Weights of a small GPT-style language model, trained from scratch on English Wikipedia.
Size: 9 layers, 8 heads of 64 (1 for keys and values), MLP 1344 SwiGLU, vocabulary 8192, 32.3M parameters.
Training: a variant of Muon for these matrices, 666M tokens, 10179 steps.
Each number is 500 + 50 x the weight over its row's rms, rounded and kept within 0 to 999. Layers, rows and columns count from 0. Numbers have three digits each. The size before them is the row's rms in percent of the matrix's.

# layer 2 MLP down (transposed), 1344x512, rms 0.0494, rows 171-179, columns 0-255
098:558533524444527585506484472512629548479449419527460575520496388487508533488499535566477524381505567546504459566575606504636528488498589491454500423597410466491528522456528572544517478425526497423498495487400504571436537578495582523585511491531509457410423587609534522476423505458474557484465440392451532552531516534547450498522458510501406493527504493475435446424590538492516456518519486464540577468492509494433524603569508546421573506586503619502539483487535476471497464443545544608503497478563594564425491543405428478530505469592411543475502532532495553521493440477449451433494379467461533472532463487487444515504515547500506550504464556460452465378471515540523557479567511564479473449500602516500533519442523549447490463548516481494496479524578484543426446554514558
101:474485550487552502472521522453482583495502413594492571416622596528507448503525512484536525507443523537494507402497430553425536529522500424431449505451574548546465473517509516474445490576527459583595492488583528577478528528479572531467495535484482534478393504421434428522453593481621487499493394503525577448520479550523444537499459542452418492520512572467456550561496580502424465468440412475475536488376608476531545488558511462498458522417477504561521558531409561544403451447549551493499497499418478551514560502456493505548457548468457508447544451519512374470598503615535431499455468493460619529525588458510575422385469523565520620589485482594532424467532531400448427495503510470482481549549532534462571497526461532568536568558532451504507565478530526533434400453562508
100:462472490432551564512521479432551530408518493446571500507501522457481529532535565600525488508430507601464506453600423543497380467461581529435450498513528484455418554554503446543530401531580521483491471559561476619530565546510411518537500512503459441544420514509537420559546469549424502459538469477592563514415438538536481465497471493463498401497360499484453516496444507584604534528446530441430522480547446510464465529530509588477505453474503469503476536486442484430459558575560526486479500539526509573414394559608516462533489535507528443524497418500503484463515522484436539437544535395500430451435459521464467464415458474510491503453484464486524573453419501524473521494573428526522473487421502475538524478377517500477452554485513536494547476502563480493503570417519512
091:404540465545424413616451500448424620422505451574567502489534474529451510505507513478543478490512457481469477512515479471449483639568497583483433430516498475490446573445526551432429607497472598414483497538511435547471499524440503541448447560498476512496492486446516492477476474554515518463513520455502446441431580592465377479492540564444498463469458514492501533425452605485546441498528502529496578525511443519491515541538496453517523414502569512506543605477579446582459555473473508467407567511499541595446497454564506467400514429461463527450524476549543486466410516588528491503484502536429447500534540529520500475564479509561600516455568535567556436549559395570501537509382538457523543495544503543506444563547625482506502474501543445387357489478424495513523543455499482
096:473443380527453516510549531614460537501527462487476534563509503474547537455453606561465588448424580501500468534495488387509535521496490465431509556508553540521527507425547434504407470481525541472493540556456516512438488468421562508432469531402471493516451466530593508539529486556443452497483536456553548551530514502503558530561499468538468486462576543488503518527481475490535602482537498457567571493500504482427488512484410572553514493560452567441510417315434605447458543466477535566491494552492466521531625521577470513456480473453475472467417596567430554607533566476541557541508583504558472489539536408529469519461549567487457514443521403483443549535527408527458409468587500537517532474516482579536615520489446524528575581384528486509507568464460534451464523404506541
098:597593546480432493497473503457443517454575399495475468559569473503455482516514503588522506478462478447459493519487422613463491479430529478397561493571503544440499444558469504435495578561481430473530499420467462492601547677501430506414509456508546536493503509513477552548445518515483409427484529489492444478468541410462481506423543477526506507519566548463492538505457485457493561439530514480596415549526465524523488421466558413508512447460467485467460620514558508472452481437502531436406462594431505532523427540469544537479486448557527503535570434505493480463520475560523480522580444467524570527431568516494427511438571434421443481460558513516446557531413488462606476476451490469550474539527617532491462469469558408497594547524502499505521501533483551490524543435528521
099:544544458568530499554487452474497562526447475522510606534467439536445365500536500442567539477402472492543457511499553454502529505569556505515533522509458443491508482559520506425554407474503512530521479522604537425487537405491519460481491519464439456495551482461615513434474468465441484581448486571425498540522464417479535545515350479482573514486553477477538547513475495472554535419446512533513510518503486464466503514489488520446434395498528510535504533540547514507429515565402570483492472508498462451474408537537502482474423464452515553475471499523497564501528475545495410477505480580499560449417542521510539463509607566370545529457568473546517506518492485450507414425466502527447570518500553595448494515556495510520539441529490488487549490471465566520488416504462566
097:452605491538584521596421453582510502562570586499508572413538446484467519617454564553390475510655579544523557495467613476505565468524463525444553498355454467528492504475420546488452482515453503555567590484388561477498486478530528539474601549452512430549490540586507451563519438502416497462424460567425410505565465553474554452542505468526535545530521502570517510602515451459447449477467492564458562507402560549481573447542508524464403474572478495437609496495567505468508475515555674451542585490511497580542477483498490507555560425420535505528541523444475517505449483420540443535542448487511533484535538507443469446572544532438508477543549458550462525601419484466475423471519462559513508404481460553544562420597453491536526509487509472388451534538520496453575532464483391
098:424443525457482440529471428513550509415421474500473516591489558467582572482582504310517545495484488462534528454502537500452472541430450528532476494439556544545496554527443459543561626549506506584511494501552479471462448594479465486534525492395529476507606522456462418445546504487471487532538484495434528534447557488491451512521499453466499449511513439540459507507507412479464564517505491504452509438402440506509465586512427407470499455502357486418512503415548460495524457510559564534486509448575404434515574502552508538502482617475498544522464576522469532393527500517465542565482525533470551501517478481482589524496468400479509385498452585433400537480543570535408474529475521539538508422540478418414538451556447541573531502589436442529476512571454485420560468476463522
# layer 2 MLP gate, 1344x512, rms 0.0796, rows 172-180, columns 0-255
097:495420555533472456570558486516456497513395583496386560479543460449519486513459571450484403444598469476479371542582543516545557521448525513451536503472530415494577512485507559476559449378425434518467492480645456614473507466419512542459478501516464492519595506478448452428399539542531446535617392475510454432506370520558456519452490519478560496401514473553487551543499611521587431514507470466448495468537580487445431500549532562454493510549471429525552467400426558430445555465497514474469568577462507558453498499431365564441492630502505455619525517501496526523508505533515464484446547577468526528489559470453490540482499551514472497479468494572553504508537572508429496519453443558570498521460448560521425482514529511508544549520428541494458558511463533446508420535505462
101:480474452510553452466532430485475488552516460429635536446549421480449504549474463455479455501615558500510514480456356572385526559430564521571457370508387514591476575499433446580588510505564423511460455476437493568453488484464622536587508427492461537498544445516535495510472518468461458514518451508573491513523497552415512538536557551511561512476479492511414468505589535487539566464472483500507531358475484503566437498517548525485546534588569534464453505510454509507549440547462435546454497606505434419495501403454550511479481402503533417460515478562522528464575508457468466588531515608570543473519446471419547506502486475521469516570536412560465442502420491537527485498511502476498512521470517451484446525582534409563491499528535504487590492390527417473498474497513433
092:473409395508522511614519504538570415517473506513563466480447529447503495434555542490521539466488422573408572491588424538546526436486498539410543500515523431567497521475543502466530594474501479485473494542459547461472456487512605508564484391547495516444443492475516474541477493433400463501442447485504478550580429469457458482416504404466460599409518450528467613445490457522431433521424537558524488522561515524465521651460448483410506502595541479558463457435560518494542488411481503496542504481496425557468458430527451523503496428561464441515539478364438484541506481489522508531599497568457533493532501456566517509521469539543518526504478500553483420539438454511515478357515527595495522462507434548456492538534618523519464597491525588481523394496507549552516570544559556
100:464458589453484490581479494416573453532462566556478518589522484468514459543521531460584514452511562466486502598449512436527609485548523588407526480500558497489569549631496461520557481438489549474496521573471421531470493632539503473492525579520556417568405531519489420531454504455466488577518456493509553552489538582531513534512463609519501440425480472480385515481474514494519478428484518532502511557441487539513440509462557502556525563506505506432523433526574478479572459535543436475589383392525500470530551648505460493536394448474509595504426594429581458491514448527521513505538483505445573525551464519418449604542425525539511462473557434472573475590507566461555524463548495489399545447459477494497514483408531587424540501503575588492504492469443468522521515548441492
098:484531440480503472436501414372460512514537414571518469541536493581407509444568541610476489468475475494470407412510459544400527536419467601481560476552444560511492563512438573571519472499418564519474509406527444391499561483448500505493430454475568492453502462581572514519467519569546449486462423524539436480520544393502507481593503538532484483494568435445442510464522523508461492499455472412441512518609487529472537581560528519547603379457523448537495463488571585481516477533406481547414455566540493479479499452467388511457497504607558478554480526495496485456540607484508440517543517506539444498535509522512504558460494495595451551456527431540527474594492585537557373441473445459470462533555640590507428465512507508443522459480543509430459515517490406501485553507533543
100:557499548525503483547347452510542533511580447491496450392517459456558455505445552575472586473563350542524451496518557459486519501546475531475576497483504507497546421410453468457443508516465523465480497405499535520490439442484527437545576479509475526382540534413522504397494559468562542433400502441512547531528461507467504570408420527511472548472565529545468492496492453556485471502521523503522594435467432540538402512439490565391587522387494460373504451526366588419483585436455425471587529550595481500518362528529494575548531536495523587506531540470414568423494493371543453484562536533519525556516537497485556471530449543497535525463536508452646526509474518573452481439356497548416486583569507493522587449608422422508566445500479414447624421548515549478453552521453462
101:489527486485481471500478463427530561462574545494522472428632552484507496457467572576512462485500569464434546519462475459592474490560658480584464587558390457550539523451479499519543540423445447572528419611531504441512507420532506465518462466534483576562562430488445422517509445485472519406528463471515408555535563455423480488512454543563612537402452527474444505516532548523493484501487468546466497451495530453539512394572552584424495500510535505515514502577512503440489499509473483524522597468532521458478518513494480533460574445474539509518512529397437431433491485489485529466525472453490482507440528564518453450463468451623487489485486422498463515589442462483474450425498455541576595543372485454450464429507549419517355474446503553474471450507420533445622499561497540
097:472495481488502568449465523497544488465495442509540536496504517494477572501581511491518511523450520479585443508456501499407468503409448438444498556531510469558396517413498575518507454454435493537530536449573437512413584495481570450528457466483466491502568482470450520508491446518596481550480466566462507578544551512442547397529520478465586510538420426483443544599546540508528446557466435448456535411439505517531551502535477575391539601492452540520497448497558447559475501439491530462537526435526436480419446545596410452501539622515513536489526540453518516459495437499575526484411492567515443451476473469541610499494482446479403504534521509513563482499455510514490430505647504507498484467489509464404497467478562498523466498459380515578492399550371485470443584436557554
097:494463372473457428438447468437557515595521473507516433519560498535543422440447603488521473511571480429568443532506475471438392497509539500539430567466401524500523395428365507580528437506415501531435594429508453542494488491457598505552498525484525539467426546484592491509566440472546471511497499504495471544581396528416541509496465489545443474462478490480455485424486447532594399413495504521491485508440481460490454436566561479522492427502467467534486571516483469516469515580509524506474522442434486524469426410499487453537538471540497455370487583461495357566524451526467459521555518430553487495459586433589453508534509439541426526487570381480503564550483560434498575508572552500406438523432497496524433514519478434558505531511469480521548587455456498545512489442492507
# layer 2 MLP up, 1344x512, rms 0.0845, rows 172-179, columns 0-255
100:520560516462508468490487476463481515425441389484478537542478494551504455502516571606574544446446577405473465518511463519544483429463563472535395526483466474511418570497529455475631523451508487537486477487525494512502531475481509510499528589453560566550501500509492573498456504553498540516416417528490337453497468517583457437472414457521473503477531513548540482535469459476398476495494567449473351428498520437540474507437459499455482466367461550585391468512511463502467477560479478454456546480578493470388438551429413551484515620491540484440491447510542486542500390559475473526469435454438504472460508504605540396409532513516504445469489502554483477458497520491444509485449467537500461469595587529447462528542527467577582446485549534417466498501460493477482431552464535
097:462437586474501556585394477533457560483445528460545530519545490509482541578512442524538530479495527531460601590434511612469471581527487477501580400470509447490558501543430563438526451443468512442554470573400481470477464619484519457510487531513526469449572549510551536570558481504511512450572480501519534554456501384494553419498511509452473528470494558559536446494349510501522533476452458529511510500447520492537485559500515448460486593553415410480455531492492554523488498464504497463488584558586482524445428560524489521450558450429499505540486487479533507384492500556518464545552531506442443469488405512489598483492584478570504515455493498355504570574420605575483471522597491519575524495484488574477534491467412517586575478451527489510464515512479510440439553427549500
096:497421438557532446565539551518603531491548503564501467493462541532545497425554561433476565423497502515528513464554478491485529546475537462501446484450572462439452540459499576542568548532513437489430473544462583496487472480518622532482475451522460523514459468572525491543441506523404468524491469556523431466533482482545486452370468510485446448458481498540466578491418505574488496590413494538532480503531545461554488551559438441477542530551527528496454414402418484480444493365484536425502466502507516475479525441555445532439497497577469561664530559389431574513521587454597440490531521539460451493465528472587544600477445481476609564546436531550498429470492543440474500401460533471491530449495517579486482544433597497454453468538579633524543465541438574579528525565521531
101:483428536489413501418395475460484478521532468477531390442403559528448477532399507556490480575524440477552579458489622559430426445503478512552473538458489498509537551426534427521446568429500491496564492458424545415499512467500465506555458494542464503475471471488555598462534469541445502572498497492546561396504433479422540495553543431480342566484550463484486449467578453488386522440498556492605505470518545453502529563460407477469527479414520510593514548511446447594508486587607500461437490589474408370532512413520464535523521464506470438566507524506417482503620524599453582457527498547496442488389456514449555414467456497557451516498500491497530506503504569462403434463427529478564441551478434517512563562502486486589443476557524606440423377487546514484476461451534471
093:443492477524534461485580430438472485452521501643526496512521525529501423443460516556533484500503523431466447528490536488415424493419492613519496594538392596550456475579498565499586504584437443516530529468500579448560496554488408472474490493506560470502519499478552447442539544420585470412473502549487458467495469479436550488558424491399525553472426506556488528482476485577397531475391490501499469480545473407488486543501593515576431539525456535542508461464532517433502491470420411455389470434606536551423455350534515482470467558559553465519406509453498361422514523537430531480506466493510549552565524586513400484530445446560411448525582454474398517640467573499520424485507504496451490496476556516495553472540523453476446524419515538511452453507470519481534504435623552
101:382419505442489535557512527470478549578523521510429480408443420492521580468430530503501460436575521594546498455487517413555562387519557580496415515520503468530508521517496435474545508442504510534470561506416494465540421572403486503511434532520490515521455499518508399587511440559591503552533530512496431531497445518520460550642477538539468480450498478468513450576485591517535485498441497467471534487595439464591547506466492460479501481446437504537578513442439474549446445549537567540559503524545583511517504477594529481408515458536556496519540545412542433482563494480444514477561489647503435475524414497487557466453531557504467582465521480470511557477459550573513497451495504451514505546530396533461630479419513530533553497465539489564467538488456499435558549551506473
097:471518444501515462419519454437480515457529471515474503394482486459472394490431538595563536409483486412587532505430583480483438417475495533591529459500571456448506534521601478642560387446555431488499494457549471453576447481567473531478541480511502526529571527480481500512466504520438506383404520520552514464527485516472551509565479480516402496512608460420466571531618488483438424493494427462568550466496477593552445462449601511556485509447423595428443526546512484513494492408503504517456488520506453491588520522494456482543585505472478485516466564567444505526476468453462371554487498456550559444510440526476520444504492428504443429537477507486488456482554525517518542509487563528552587457597417532423599457434464519556499465448513468484530467504496446464478557524460455
095:514511486446441534363479533499540498517471459560536560396442534488491466484614460467490544508428453532566477496459420468492501515434452472425468435398540517513453441463519571433456575538497510611418532443505455475540528533535555508476528373455515508500535407511524394451502516474522376461424520516500463533574443592486550395505511469493586563496547479479423558536551557422529589585458564504465473484467517559445504665551465491579504466560378510513559520464509429557483558538524538472495528480503472509505547512554394452514518634468522532426518514473412535481545404494501531448508528526502517568494485566534549429552501521507490472524521464538578574478599542484538439473527460497458576457537525475397448491493594494524418593508484454448499449505483370572640552492408530